Part of a small language model's weights.
Architecture: RMSNorm before each block, biases on query, key and value, tied embeddings.
Training: a variant of Muon for these matrices, 220M tokens.
Each number is 50 + 15 x the weight over its row's rms, rounded and kept within 0 to 99. Layers, rows and columns count from 0. The size before them is the row's rms in percent of the matrix's.

# layer 9 MLP up, 384x192, rms 0.132, rows 132-276, columns 0-47
106:53 63 71 58 51 55 34 48 57 33 56 77 79 59 34 39 60 42 86 24 45 38 63 50 69 54 21 81 62 47 32 58 39 52 49 31 65 48 44 53 54 69 58 42 42 72 55 21
106:60 38 54 60 37 54 52 68 29 72 71 27 29 44 46 70 53 57 33 45 63 63 32 55 58 39 52 32 25 31 40 47 41 46 62 69 49 40 45 31 28 59 40 43 60 53 53 65
104:50 51 39 85 50 29 43 73 31 24 60 50 21 40 70 56 57 29 67 58 61 41 43 59 35 74 64 61 62 45 60 41 48 25 30 31 50 75 38 55 39 48 03 44 33 52 56 35
095:67 64 48 53 61 22 59 70 54 17 61 45 48 51 31 67 52 51 66 40 30 20 43 55 26 71 31 57 47 46 66 50 65 40 52 43 45 67 54 40 53 70 34 63 62 44 27 45
102:67 82 49 48 47 59 43 76 48 56 66 73 67 50 70 32 33 46 46 61 46 78 92 46 90 71 42 49 68 45 47 51 49 33 29 50 55 36 50 66 47 70 57 56 34 77 32 66
084:70 37 70 73 59 25 47 38 38 68 55 59 41 39 46 21 65 34 57 59 33 68 35 42 50 45 58 81 46 54 70 33 36 50 52 45 51 57 51 57 36 68 55 34 53 19 50 53
108:49 42 58 19 43 57 38 53 50 48 32 43 34 69 60 72 29 46 71 35 92 57 32 19 40 73 39 54 40 67 58 78 37 49 34 50 51 23 23 40 37 47 78 35 56 56 64 70
086:31 68 40 58 48 38 50 37 41 47 76 21 45 37 47 38 66 40 57 40 33 57 21 53 63 38 48 29 67 62 50 42 59 50 55 53 55 50 53 60 37 72 43 42 58 35 58 61
098:79 44 61 55 46 44 46 49 74 04 37 24 62 39 42 69 72 55 42 66 46 66 54 60 48 68 64 40 42 79 62 65 39 58 54 24 49 55 67 40 37 39 43 47 68 49 50 64
094:82 54 62 49 53 65 62 63 64 70 30 52 39 54 22 38 71 71 73 42 56 43 64 69 45 54 55 29 53 45 43 46 49 48 54 36 45 55 45 48 47 69 91 43 40 63 55 68
103:83 48 57 64 49 56 57 59 31 77 42 40 54 45 36 36 45 59 70 70 66 46 55 39 22 35 29 53 46 32 24 66 46 34 57 39 44 35 70 43 44 83 53 10 62 38 25 21
090:63 64 49 66 39 40 56 62 34 45 63 53 37 42 57 44 49 59 50 43 74 70 53 45 30 39 71 59 52 67 36 64 52 44 64 33 57 55 40 38 49 44 48 35 43 39 31 30
090:38 39 48 48 60 39 58 53 49 60 51 39 57 21 24 71 39 50 58 30 26 46 42 58 53 58 53 61 35 54 31 47 45 79 56 24 57 53 42 45 39 44 24 62 69 47 39 52
097:34 28 52 20 38 46 41 46 29 58 58 63 38 67 53 53 16 23 59 41 52 47 70 48 63 48 42 35 44 73 53 51 28 49 46 31 36 70 61 46 59 66 46 28 24 57 37 42
119:57 97 53 41 53 22 57 42 76 50 52 43 49 34 62 58 55 60 39 59 85 19 46 38 46 30 46 52 20 48 72 56 58 19 37 26 33 46 27 48 54 64 41 38 29 34 47 60
108:43 47 75 45 32 13 46 51 64 65 66 38 42 52 49 57 35 68 43 53 48 54 64 80 48 50 42 39 61 60 47 56 33 43 52 52 86 39 54 45 43 35 51 63 49 58 47 23
106:57 36 58 57 52 77 43 43 36 20 75 69 52 34 89 51 64 57 49 04 55 49 24 16 72 31 38 51 47 52 70 53 39 50 45 61 49 64 54 53 40 53 43 65 64 69 58 35
105:36 48 21 78 28 21 49 43 51 64 57 65 47 44 55 40 54 20 13 43 63 42 46 68 50 53 34 61 69 68 38 55 59 61 51 68 89 55 37 59 45 57 58 67 73 54 71 51
103:47 53 50 65 44 26 33 71 70 58 43 41 51 60 72 48 52 72 43 54 30 23 63 50 45 42 59 64 58 71 34 50 58 52 62 54 63 56 12 38 26 41 78 57 23 64 55 61
113:38 86 39 70 55 58 47 66 57 80 48 50 24 22 54 56 40 41 55 11 37 48 36 55 70 67 55 45 81 63 55 41 54 69 48 34 48 33 28 52 55 34 42 36 78 68 55 61
099:45 41 56 58 43 32 32 41 77 28 65 50 60 48 38 68 42 53 64 33 52 28 43 50 56 70 36 48 69 43 46 35 62 59 40 69 43 44 41 46 35 25 39 66 72 33 49 53
096:66 01 33 30 45 21 33 58 31 54 33 69 82 62 42 41 70 64 57 82 64 60 70 69 46 48 51 52 51 45 36 55 47 50 40 67 43 37 58 59 72 65 53 40 79 75 49 49
093:30 42 52 50 34 40 54 46 54 42 49 57 45 48 57 28 38 53 38 59 13 62 47 56 69 61 35 68 43 82 66 26 27 65 48 63 46 41 47 46 51 47 60 64 76 58 44 49
107:04 30 16 58 52 67 34 44 29 58 70 40 52 52 47 63 52 37 33 73 27 68 50 46 70 09 69 39 20 38 47 55 38 78 53 73 74 27 82 57 80 42 59 52 41 53 41 66
077:20 31 67 34 48 58 58 99 30 38 52 38 57 62 49 56 22 61 48 49 50 61 27 72 34 48 33 48 45 67 88 69 52 44 59 44 60 59 53 62 50 74 51 52 65 56 57 51
108:75 49 60 50 69 78 57 58 59 50 34 37 61 20 16 57 42 58 42 47 61 33 51 65 49 57 65 51 44 23 69 27 45 68 58 48 33 65 64 71 37 05 51 70 43 45 56 74
106:54 30 36 68 61 50 54 41 38 44 37 62 48 59 54 51 30 56 64 19 50 20 60 59 46 36 62 31 83 62 63 42 28 38 29 26 54 61 55 31 64 44 68 44 44 57 48 22
112:40 45 41 54 46 65 20 68 51 66 56 53 43 44 31 52 48 44 66 33 63 69 30 48 88 58 37 53 51 21 39 44 27 68 39 44 50 53 27 39 51 40 59 52 57 57 45 45
105:60 57 68 89 38 62 26 47 36 38 38 53 45 60 34 55 64 31 68 62 76 50 34 75 47 47 54 37 59 55 46 61 64 37 35 43 97 70 65 40 56 57 55 46 31 58 77 51
099:92 31 41 77 64 53 21 39 68 39 51 42 36 40 66 66 64 33 47 26 21 42 45 60 71 79 43 47 47 62 35 50 29 45 44 38 50 30 27 51 34 50 54 49 68 55 30 23
111:70 42 46 63 61 70 68 24 25 38 53 58 46 33 11 31 44 05 19 45 62 36 58 52 42 46 62 53 73 24 56 38 74 51 18 29 63 57 72 60 43 69 50 81 44 44 51 19
105:28 52 57 50 49 20 34 60 75 69 65 42 38 55 25 64 47 68 20 43 46 43 80 31 64 37 55 34 40 45 39 81 78 17 51 37 63 68 63 70 39 57 67 44 52 59 59 50
101:55 54 65 57 26 54 76 66 50 29 45 37 47 46 40 75 66 39 47 50 07 38 43 71 32 52 73 32 66 60 45 50 49 40 75 30 68 33 61 60 50 67 23 39 36 17 54 43
106:57 09 60 44 63 42 43 32 50 48 51 62 54 37 43 31 48 49 46 34 38 72 63 30 86 41 35 99 42 41 25 51 50 65 71 73 59 18 26 69 35 31 79 63 70 36 81 66
104:39 58 68 54 51 46 57 54 69 32 51 42 53 25 73 55 45 34 51 62 44 60 50 14 55 34 42 70 60 38 35 83 44 63 44 45 55 53 65 39 41 53 57 65 85 59 85 75
104:41 35 47 56 33 43 35 28 34 71 29 49 38 38 57 73 63 41 49 57 42 45 40 58 52 73 33 60 59 31 72 68 33 40 52 57 52 66 50 66 32 54 66 52 62 53 42 65
093:43 41 47 41 60 75 59 35 32 51 28 68 52 35 60 47 44 32 57 45 31 50 30 42 62 65 46 51 33 81 44 41 30 47 39 52 68 63 16 45 41 48 43 57 98 77 56 82
105:55 34 51 23 46 39 34 60 71 33 67 32 59 20 44 56 23 21 43 48 48 46 58 39 52 59 68 68 42 32 50 80 39 71 44 50 65 36 55 34 51 37 68 40 36 76 33 54
076:31 42 21 59 16 48 65 60 48 46 74 35 48 59 39 25 53 43 54 59 63 36 79 43 45 73 56 49 65 50 34 47 66 36 34 64 76 43 05 31 28 66 55 42 76 74 64 42
089:59 58 28 57 66 64 47 59 32 55 26 80 57 00 44 65 75 59 68 46 62 65 40 64 68 47 80 98 65 46 23 43 34 43 64 44 37 58 46 36 50 49 46 66 68 46 20 31
090:82 50 75 56 45 43 45 49 50 36 26 46 38 53 45 58 52 48 72 36 49 59 60 48 71 46 61 48 40 52 31 43 54 58 71 60 46 72 32 70 46 51 59 56 29 81 71 44
084:86 32 64 32 52 54 43 57 28 39 20 32 64 39 67 75 55 58 46 63 36 54 65 41 55 58 43 76 48 54 44 52 78 42 64 49 42 52 24 71 41 49 95 39 80 38 58 38
107:34 38 35 38 70 50 76 33 25 28 37 19 67 49 62 63 47 88 57 45 71 70 35 74 43 46 56 78 51 49 64 60 58 70 18 33 67 42 32 46 68 66 61 33 18 29 55 52
110:66 38 33 49 48 19 64 28 60 26 45 56 49 33 44 61 50 56 76 64 36 34 54 49 39 75 46 29 49 47 77 46 42 31 60 67 47 72 50 35 61 73 56 53 44 55 35 22
105:51 63 46 69 53 17 52 34 52 69 82 50 63 63 43 42 47 71 63 50 56 32 63 69 51 46 66 48 34 31 36 00 43 67 25 70 51 40 76 53 43 40 35 68 72 40 31 65
100:60 41 33 28 67 33 59 15 68 36 54 97 44 44 37 69 30 80 44 57 43 55 36 20 39 44 69 57 34 47 77 44 75 56 68 54 34 61 37 44 16 43 70 66 61 71 29 49
097:68 28 52 78 41 33 52 72 28 60 62 55 45 22 70 53 53 75 70 73 50 72 58 48 60 48 50 24 31 41 32 32 59 29 74 64 66 47 65 31 70 27 62 35 63 52 45 62
085:40 55 49 43 43 83 48 39 27 27 56 67 42 23 31 54 24 59 56 41 59 49 44 15 46 41 67 59 30 60 63 46 34 47 56 29 42 54 51 34 61 47 45 34 54 57 29 27
095:47 60 61 53 36 49 44 46 65 72 35 44 42 74 59 55 60 86 33 28 49 42 45 40 49 66 42 57 14 30 67 16 27 49 42 68 33 55 44 52 23 44 45 46 69 47 52 36
103:33 59 48 58 61 78 64 53 60 59 46 37 28 60 78 34 35 36 42 77 33 69 41 47 50 52 45 65 55 47 63 54 38 54 66 38 63 66 59 55 59 43 75 34 51 60 48 62
110:36 29 59 33 51 60 50 46 62 45 41 58 28 27 57 45 68 36 37 45 74 38 39 48 68 37 28 73 51 41 20 68 46 47 34 63 45 44 46 79 53 56 20 44 37 63 33 54
082:56 35 62 44 42 61 76 75 27 41 42 54 50 62 45 70 39 33 65 55 63 40 74 33 24 53 45 43 41 44 52 36 51 63 44 57 43 48 39 52 59 71 42 58 33 66 31 37
117:43 68 40 48 46 45 51 49 47 56 82 47 70 36 68 29 77 67 36 52 79 53 47 62 62 84 42 39 52 64 68 57 43 03 53 62 35 74 44 40 38 50 49 56 31 56 31 31
114:57 50 35 70 56 70 65 59 66 89 41 57 68 37 33 45 54 59 75 38 25 40 43 46 60 71 53 31 37 56 33 72 65 67 67 54 53 56 54 47 52 40 29 29 43 48 47 50
110:58 10 26 18 56 52 51 38 54 42 68 30 40 33 47 40 81 55 46 13 59 45 64 25 48 68 42 60 44 63 37 50 64 45 26 53 59 28 24 64 17 38 75 40 51 28 22 61
096:58 64 37 52 53 35 93 64 41 62 20 45 41 57 55 32 72 61 41 58 68 38 53 67 68 61 52 63 41 42 51 47 57 62 52 68 62 72 29 52 59 51 52 46 57 62 42 33
104:55 51 33 56 21 27 63 57 66 64 60 35 28 33 75 52 56 49 50 62 61 59 29 41 56 44 64 35 55 34 43 37 35 43 38 43 55 57 58 42 83 64 37 56 68 42 56 47
084:80 57 46 56 63 43 73 53 47 69 51 48 37 33 47 64 37 34 33 43 53 55 77 55 34 54 71 33 66 66 43 37 58 40 51 15 31 48 49 67 73 39 57 13 22 04 65 57
114:53 49 45 62 58 61 55 36 42 38 59 62 60 58 43 54 72 24 34 43 63 80 43 41 80 55 60 63 49 88 40 62 76 80 46 49 69 81 64 50 67 65 44 44 48 82 43 29
108:51 63 84 56 53 30 49 62 68 40 64 54 34 77 58 65 63 53 53 36 44 23 72 40 37 49 80 57 64 47 78 71 31 82 33 69 30 17 46 87 55 64 49 95 33 37 60 71
103:88 66 73 71 60 61 78 39 54 24 74 40 54 63 40 38 52 59 38 29 58 49 37 16 50 40 29 39 43 74 37 53 52 46 69 53 40 47 60 40 43 67 77 56 54 67 69 49
096:58 37 35 29 55 44 61 32 71 49 34 70 50 31 31 61 55 45 40 45 55 42 47 48 43 70 56 47 60 34 58 26 36 56 51 61 65 63 31 49 28 20 53 58 41 49 55 50
098:64 76 25 45 58 41 56 25 77 40 66 36 20 46 35 30 46 49 49 27 67 33 42 52 44 37 66 63 63 18 79 58 33 45 66 36 26 39 49 69 61 69 59 37 33 35 27 76
111:55 49 61 31 36 58 45 52 51 54 48 57 63 18 76 64 55 46 61 42 36 55 27 48 43 44 21 87 49 49 23 51 61 43 54 46 59 65 47 77 39 40 25 52 48 27 61 42
096:70 32 34 57 53 70 34 22 69 57 71 29 43 66 59 58 41 72 53 42 49 63 63 51 58 64 51 48 58 51 55 51 42 48 34 46 45 61 75 37 60 33 18 56 41 34 29 64
100:42 48 27 73 60 74 58 54 56 42 59 47 43 74 53 13 58 38 52 47 54 53 54 64 78 60 43 31 40 53 60 10 20 46 67 33 55 45 49 19 54 33 35 42 42 51 39 47
100:20 68 61 99 27 70 59 86 58 55 29 46 46 58 51 47 61 74 33 39 44 47 43 38 66 37 28 46 33 34 68 60 62 66 57 61 51 33 59 58 67 84 37 51 48 52 34 44
113:44 37 49 33 43 67 41 35 34 43 44 51 53 40 44 75 16 55 26 48 37 50 48 37 59 48 63 54 25 37 46 39 47 65 65 30 38 47 29 72 44 29 33 51 64 54 70 56
095:65 47 50 67 53 46 46 55 31 48 22 45 42 77 56 81 17 30 41 34 73 43 66 24 41 37 23 52 35 43 58 49 60 54 62 47 45 58 66 59 50 40 45 29 52 52 27 13
088:39 79 29 55 40 66 72 61 55 36 63 61 44 56 51 62 30 51 66 51 45 61 99 56 65 69 49 44 12 56 37 66 72 80 45 82 61 42 37 50 50 51 60 76 35 37 43 27
107:35 62 78 28 40 58 39 28 61 38 53 69 54 47 49 53 48 93 38 59 42 54 36 42 40 55 60 58 70 52 47 57 38 45 55 65 44 28 14 19 28 53 62 53 47 62 22 61
080:26 50 42 53 97 30 43 82 50 61 51 43 31 43 60 34 57 45 56 28 67 46 53 33 74 58 62 46 35 73 66 46 29 31 64 48 49 39 15 80 78 23 34 88 41 37 31 65
098:38 19 48 20 67 65 61 60 47 74 64 46 26 24 62 34 25 62 64 68 20 28 58 58 36 52 37 51 40 48 48 34 49 35 61 24 51 62 50 52 68 61 24 30 47 58 63 34
113:66 32 40 52 47 54 58 51 61 24 68 42 39 55 61 88 29 57 48 34 50 46 58 41 52 51 48 55 26 50 50 32 41 48 80 34 46 62 18 51 57 38 43 25 65 52 38 44
095:77 40 40 35 44 08 64 11 44 60 53 27 81 47 46 36 75 61 54 39 38 60 39 45 52 42 48 43 44 68 49 42 49 19 63 37 27 44 84 23 36 46 34 32 49 78 53 33
104:31 58 49 31 14 42 32 69 64 51 43 55 26 54 19 25 70 39 42 71 49 39 59 52 65 68 40 37 32 50 51 47 69 66 77 48 53 38 44 67 52 27 56 26 18 51 74 50
110:29 20 77 28 83 72 56 72 63 54 45 51 71 32 50 61 46 62 52 51 59 43 42 46 49 18 25 70 45 63 49 82 58 43 53 37 41 44 48 66 58 60 57 56 67 41 48 55
103:49 48 38 44 25 61 56 42 27 63 45 69 34 40 62 50 56 64 70 43 76 37 57 51 47 69 37 30 59 35 48 76 47 59 39 65 39 58 64 52 54 80 78 49 58 51 86 52
117:55 40 29 53 60 55 31 64 46 76 52 46 62 22 38 65 53 39 57 42 43 55 73 65 65 28 08 60 48 63 37 57 25 45 23 85 55 55 39 61 54 47 43 57 64 45 53 58
110:62 55 72 50 75 53 41 21 76 50 59 43 43 38 69 54 62 50 41 64 42 56 41 50 19 54 35 48 48 33 30 61 57 31 45 56 83 31 64 55 26 48 67 36 57 45 79 63
105:49 65 50 75 49 48 78 59 57 40 60 78 38 71 45 40 67 50 44 40 54 31 22 30 66 49 36 64 32 56 47 53 43 70 57 70 62 55 62 53 62 31 70 60 68 73 53 44
105:53 63 37 48 62 43 60 41 57 35 42 39 49 79 64 37 27 35 59 36 47 63 51 72 69 52 56 28 58 34 38 34 62 79 50 75 44 71 62 90 38 47 47 46 42 63 80 83
101:32 17 40 66 41 54 53 48 60 28 42 54 62 36 31 64 58 58 43 67 60 48 38 55 60 88 44 74 36 38 39 66 47 68 43 74 37 55 59 44 51 58 43 41 71 60 47 72
089:38 41 55 59 61 33 41 60 44 50 70 46 75 29 55 35 06 68 50 54 18 28 50 60 51 48 06 57 55 23 78 33 70 32 41 56 55 34 48 92 65 54 70 58 44 25 29 40
112:56 78 27 59 49 56 69 44 69 60 51 70 55 52 39 65 53 53 28 47 29 88 53 60 57 41 63 46 40 58 27 39 55 52 23 75 85 60 54 39 66 25 51 37 49 63 66 52
102:46 47 77 42 44 46 69 68 45 33 52 30 43 67 62 47 64 65 59 31 62 37 28 51 53 74 47 31 38 62 29 52 55 55 70 50 59 53 52 22 42 30 69 34 33 30 23 71
088:31 36 62 57 14 54 57 20 33 63 63 50 57 43 62 38 57 34 58 56 67 36 62 33 46 48 78 62 35 77 55 28 50 67 56 44 67 30 29 71 47 24 69 49 45 74 47 49
102:66 59 72 39 55 37 36 82 87 57 36 55 55 37 24 50 42 78 46 78 71 48 27 46 54 72 77 70 40 29 77 27 81 39 67 59 68 41 43 42 69 47 52 59 57 45 54 25
110:38 71 63 50 70 38 35 54 24 58 09 50 24 60 45 78 46 53 60 57 44 61 48 59 80 36 58 54 51 60 42 50 30 53 21 74 41 17 59 89 67 55 62 56 45 55 58 52
103:70 40 26 47 69 61 73 48 19 51 74 52 50 38 64 36 55 59 59 64 70 69 55 64 15 52 56 75 46 41 68 69 34 27 40 35 41 70 35 49 52 40 42 47 30 52 35 17
101:66 47 44 40 70 63 64 40 29 72 45 62 28 56 54 37 43 62 40 75 56 63 41 50 58 50 66 53 77 55 53 57 57 41 51 67 72 66 33 31 29 33 54 44 64 49 44 56
112:59 38 62 41 79 68 67 56 47 53 65 55 61 42 34 53 16 50 61 56 20 63 48 83 28 66 50 62 45 60 59 50 52 36 34 34 71 56 66 40 81 32 42 44 45 70 71 00
114:42 65 51 63 51 73 34 46 49 53 24 51 71 53 67 31 30 47 51 38 65 49 40 53 29 40 41 50 53 59 49 39 35 44 57 30 48 67 62 54 64 43 63 71 42 59 51 45
094:50 51 24 22 42 34 25 31 65 38 56 43 50 71 54 43 51 50 71 73 60 75 55 65 48 56 46 68 55 49 14 58 47 48 49 52 54 58 60 28 65 56 59 46 82 27 37 42
105:39 30 62 51 51 36 51 41 61 56 42 42 42 51 50 51 58 50 76 22 63 58 36 23 31 62 14 66 80 20 48 60 52 44 58 44 58 65 26 62 41 55 22 61 29 45 31 52
109:49 38 33 37 70 58 40 50 10 56 43 57 80 88 52 54 75 44 71 57 28 73 46 46 34 68 39 53 72 68 68 31 60 41 44 54 38 40 19 46 47 59 72 75 63 53 42 38
090:57 54 33 51 66 60 51 60 52 67 23 92 55 52 80 78 76 48 53 42 35 47 45 58 59 62 43 50 29 19 35 45 41 51 55 49 62 26 56 59 66 67 69 35 48 68 43 54
113:56 41 58 50 36 58 33 54 65 23 46 60 62 54 24 46 52 39 60 69 60 61 33 18 67 37 51 45 39 26 34 42 37 41 57 52 37 66 50 60 80 68 50 24 70 49 41 50
079:53 46 64 40 23 68 45 42 56 30 26 43 38 55 22 42 33 20 38 77 62 38 52 29 64 47 60 51 42 69 36 37 42 33 55 64 35 52 56 14 36 66 44 70 47 76 25 61
114:74 51 69 31 26 58 26 70 27 63 58 35 63 60 31 54 61 38 34 61 76 55 56 23 35 69 28 35 66 61 39 41 66 40 74 54 50 57 31 53 54 51 54 52 49 72 42 53
080:68 23 62 40 31 75 41 36 48 26 28 22 66 75 61 45 61 55 32 63 65 25 36 65 53 51 57 37 34 55 57 31 40 55 62 38 51 27 60 58 73 43 57 59 60 64 30 65
106:52 38 47 53 40 55 66 47 55 52 40 56 51 37 49 50 17 49 63 45 63 49 77 56 52 56 44 28 39 54 58 56 41 36 55 53 35 70 44 63 44 52 65 51 75 29 53 68
102:58 85 30 52 67 35 29 39 49 44 45 75 23 44 39 34 51 61 64 44 67 37 76 80 61 41 61 64 70 52 46 39 34 43 42 70 48 56 65 56 37 50 74 65 60 49 41 85
099:66 60 62 45 44 73 40 58 35 58 63 47 36 31 64 67 52 54 52 40 38 31 28 71 76 41 47 15 65 46 65 63 76 42 44 21 42 51 29 71 68 66 39 61 59 31 15 27
100:37 78 32 50 40 63 35 83 38 51 48 50 70 28 52 66 41 52 50 54 41 53 69 43 52 68 48 46 25 35 71 51 71 76 41 51 60 56 67 55 51 51 29 46 52 55 48 25
104:56 33 64 65 47 40 63 22 47 31 47 40 47 51 55 76 44 40 54 36 52 25 48 53 46 78 68 62 57 51 46 52 36 40 54 46 68 46 41 61 59 44 44 74 60 64 46 42
082:40 31 34 35 60 45 56 41 48 51 42 56 35 46 49 45 89 50 51 59 24 66 62 50 51 43 57 34 52 61 53 49 32 45 60 54 36 27 31 50 57 45 45 70 40 73 40 49
096:41 35 47 70 62 57 56 65 43 43 36 81 37 28 54 41 69 48 71 55 50 49 71 30 17 41 55 61 44 63 62 28 55 43 85 50 40 33 20 25 60 53 52 54 56 67 55 77
108:54 44 50 63 46 48 26 66 66 84 51 26 62 49 46 66 42 18 41 53 40 35 38 38 52 32 96 61 55 29 47 61 64 55 58 53 46 19 66 69 37 48 61 41 33 26 34 14
104:16 82 66 65 44 59 47 44 34 63 22 30 61 42 60 41 73 44 58 83 57 56 60 56 29 54 72 56 55 45 36 54 37 43 47 42 15 43 63 55 71 47 43 50 41 52 57 86
080:62 36 44 75 56 45 30 40 69 38 60 35 19 39 52 45 54 49 68 79 34 44 32 40 46 55 50 30 67 48 66 64 49 58 33 42 40 57 31 78 74 78 52 33 48 68 58 76
094:91 50 46 45 45 63 75 36 74 48 69 23 51 36 64 41 57 44 45 64 48 29 63 46 27 54 37 55 63 42 40 38 58 48 51 75 26 63 52 52 64 51 41 53 79 32 65 56
086:49 27 38 18 50 51 60 44 58 69 31 26 84 34 47 65 32 59 46 46 39 42 44 50 56 30 68 54 45 61 26 62 30 47 59 64 44 41 40 51 23 57 72 44 35 47 46 54
105:33 51 57 59 29 69 74 74 69 55 49 47 46 65 64 55 63 44 72 39 36 25 39 52 60 32 50 51 49 41 47 35 63 77 41 38 35 51 58 47 54 34 43 58 49 43 70 63
105:44 36 41 45 43 53 73 29 26 42 31 61 66 52 30 52 79 26 59 60 79 51 45 21 51 53 38 78 43 29 50 62 35 51 35 53 52 61 54 40 46 38 17 61 36 39 74 90
104:51 58 20 67 33 52 29 54 52 39 55 43 46 59 37 56 66 72 55 65 60 63 56 60 39 50 30 77 37 44 56 31 48 51 50 51 38 49 50 66 68 27 33 29 50 27 09 21
098:43 59 51 49 48 49 52 61 44 43 61 62 74 43 64 61 41 82 51 47 66 56 46 36 66 48 63 60 43 35 18 17 50 72 52 32 36 57 44 61 33 35 80 64 73 71 48 29
108:57 46 49 41 38 52 49 23 60 68 79 54 50 38 26 44 50 42 26 59 59 38 64 64 39 37 72 45 27 32 73 57 53 89 58 42 50 38 56 32 65 51 53 16 61 56 42 63
104:45 47 54 57 74 57 53 23 42 46 44 29 32 61 82 50 24 55 53 53 71 37 19 46 36 24 30 42 44 54 51 37 38 58 55 65 37 66 56 41 68 34 48 46 60 53 18 65
095:75 56 50 61 56 46 54 57 57 56 54 22 88 25 59 88 66 51 48 30 61 43 62 51 41 48 58 72 54 72 38 32 39 51 68 54 51 67 72 72 80 37 21 49 57 60 35 49
105:41 67 52 31 51 62 58 68 28 18 43 50 59 46 58 53 58 47 52 81 67 85 42 54 62 37 72 60 57 70 49 64 49 77 70 40 41 62 42 47 96 50 46 46 46 43 54 82
107:60 51 45 79 49 50 63 62 67 63 59 64 49 70 41 39 49 51 58 30 75 40 32 56 62 65 26 40 44 56 57 54 32 70 43 74 67 35 58 37 72 46 57 27 89 63 50 58
103:37 66 48 37 29 55 41 60 53 47 72 51 52 48 79 60 58 78 60 67 58 29 30 71 80 65 80 62 39 68 73 28 67 53 70 54 66 63 57 42 56 66 74 56 59 57 59 74
104:62 58 58 41 72 73 48 75 62 72 40 51 27 61 54 09 40 55 57 29 48 63 70 55 68 46 37 45 45 74 26 59 11 72 52 65 59 53 58 40 57 55 36 52 38 45 45 62
096:45 55 39 62 53 63 37 20 67 47 64 35 53 64 43 36 20 41 59 59 03 87 45 48 47 43 53 49 82 49 43 40 39 35 34 48 45 41 52 47 11 54 86 74 60 41 36 54
103:60 59 49 55 40 76 77 55 41 63 65 38 69 70 37 44 66 28 87 66 35 79 55 60 55 39 35 52 46 41 45 68 45 35 58 58 57 38 34 70 42 13 19 58 74 50 56 60
091:62 61 66 76 33 62 59 68 60 61 56 34 58 58 58 36 62 66 53 54 37 49 49 20 60 29 46 59 15 39 40 63 49 73 61 72 37 41 41 51 72 82 51 42 75 75 71 54
098:56 43 54 60 53 51 44 50 41 43 89 74 37 89 26 70 47 45 38 54 48 44 51 26 73 47 57 50 39 50 54 42 46 35 43 45 61 35 46 63 79 57 08 49 66 49 67 44
106:48 61 71 48 24 65 35 50 75 40 59 63 28 54 55 54 61 64 57 35 35 29 35 62 50 71 64 42 74 38 62 43 18 73 45 68 57 61 39 85 44 21 94 44 37 59 50 36
102:44 61 60 47 44 73 49 26 37 71 36 81 41 55 55 60 74 64 48 52 68 53 96 66 44 55 55 36 58 32 57 54 49 50 75 86 43 68 51 58 55 27 33 44 64 40 29 71
107:38 43 46 44 38 54 74 36 34 67 44 68 46 61 28 35 57 44 28 79 48 46 44 68 48 55 56 63 41 49 37 55 63 35 88 58 62 76 13 55 54 81 47 39 35 54 57 19
096:25 65 51 37 29 81 54 43 39 75 61 27 38 45 51 36 77 45 58 55 55 75 42 38 40 73 80 36 16 44 63 42 40 42 34 46 48 41 70 59 62 37 62 81 25 25 60 66
079:71 21 50 64 37 51 30 32 30 62 50 46 59 11 62 55 65 52 33 51 33 31 64 58 39 27 25 35 51 46 44 66 58 68 45 55 50 71 36 46 42 47 56 70 48 68 24 42
102:39 63 42 36 34 28 42 63 61 42 54 52 56 57 81 32 74 41 43 61 39 82 58 49 56 53 69 30 57 60 35 48 31 74 43 62 30 85 48 70 33 51 27 68 60 42 48 22
088:44 48 52 36 53 40 29 82 74 84 62 30 45 54 64 74 53 47 67 49 46 44 65 50 48 54 62 64 61 34 37 25 54 53 37 59 67 58 56 65 29 42 40 36 63 54 64 62
098:68 51 61 43 71 57 51 68 40 44 61 73 58 46 55 71 36 47 57 46 71 52 50 27 73 77 56 47 45 64 57 49 21 59 57 35 63 73 66 33 28 10 46 72 33 63 44 33
108:40 49 63 48 53 70 33 44 64 63 44 46 48 48 45 49 45 41 50 77 32 72 70 49 50 44 79 40 65 42 44 38 55 34 32 44 61 51 51 56 71 40 29 24 55 55 42 44
102:50 29 39 75 63 47 66 56 83 48 64 52 55 25 51 58 42 35 40 64 20 38 54 46 70 74 55 56 07 50 59 57 51 52 54 27 52 43 45 71 64 38 49 35 27 34 42 42
094:69 57 46 48 22 73 35 53 73 45 57 58 38 55 75 53 71 59 30 40 80 36 56 51 15 49 61 40 48 58 52 60 65 58 41 51 77 47 55 41 58 30 42 67 47 34 40 41
097:78 60 54 50 36 47 46 81 53 51 57 44 42 33 51 46 44 51 38 40 55 29 44 45 38 27 52 59 44 38 47 47 29 69 42 57 69 65 54 36 35 44 46 61 31 56 49 25
107:79 44 58 51 48 46 54 56 29 27 25 40 60 40 69 44 43 41 39 77 39 40 53 54 57 48 40 51 68 53 28 60 41 53 37 58 56 46 49 62 46 71 29 52 58 31 40 41
093:48 38 38 60 69 49 23 46 62 57 51 58 48 41 53 72 55 63 69 55 31 33 31 60 29 68 56 68 67 64 40 38 37 53 25 72 46 48 44 34 50 52 44 64 62 79 82 49
099:47 56 49 63 80 55 37 31 48 48 31 76 35 47 23 51 39 58 64 63 40 62 47 49 73 58 43 59 52 30 72 30 53 21 69 69 23 58 49 87 75 51 83 39 54 52 53 67
084:64 66 58 53 53 52 72 58 35 72 48 22 52 20 47 45 23 48 48 58 81 35 57 55 42 56 43 64 66 09 43 46 43 34 40 41 37 38 74 68 45 57 76 49 46 64 69 34
092:36 63 41 21 35 57 51 60 68 42 46 49 71 39 42 66 23 50 49 80 73 42 46 75 25 35 51 49 43 37 42 70 53 42 57 39 58 49 60 38 34 47 58 74 15 61 55 49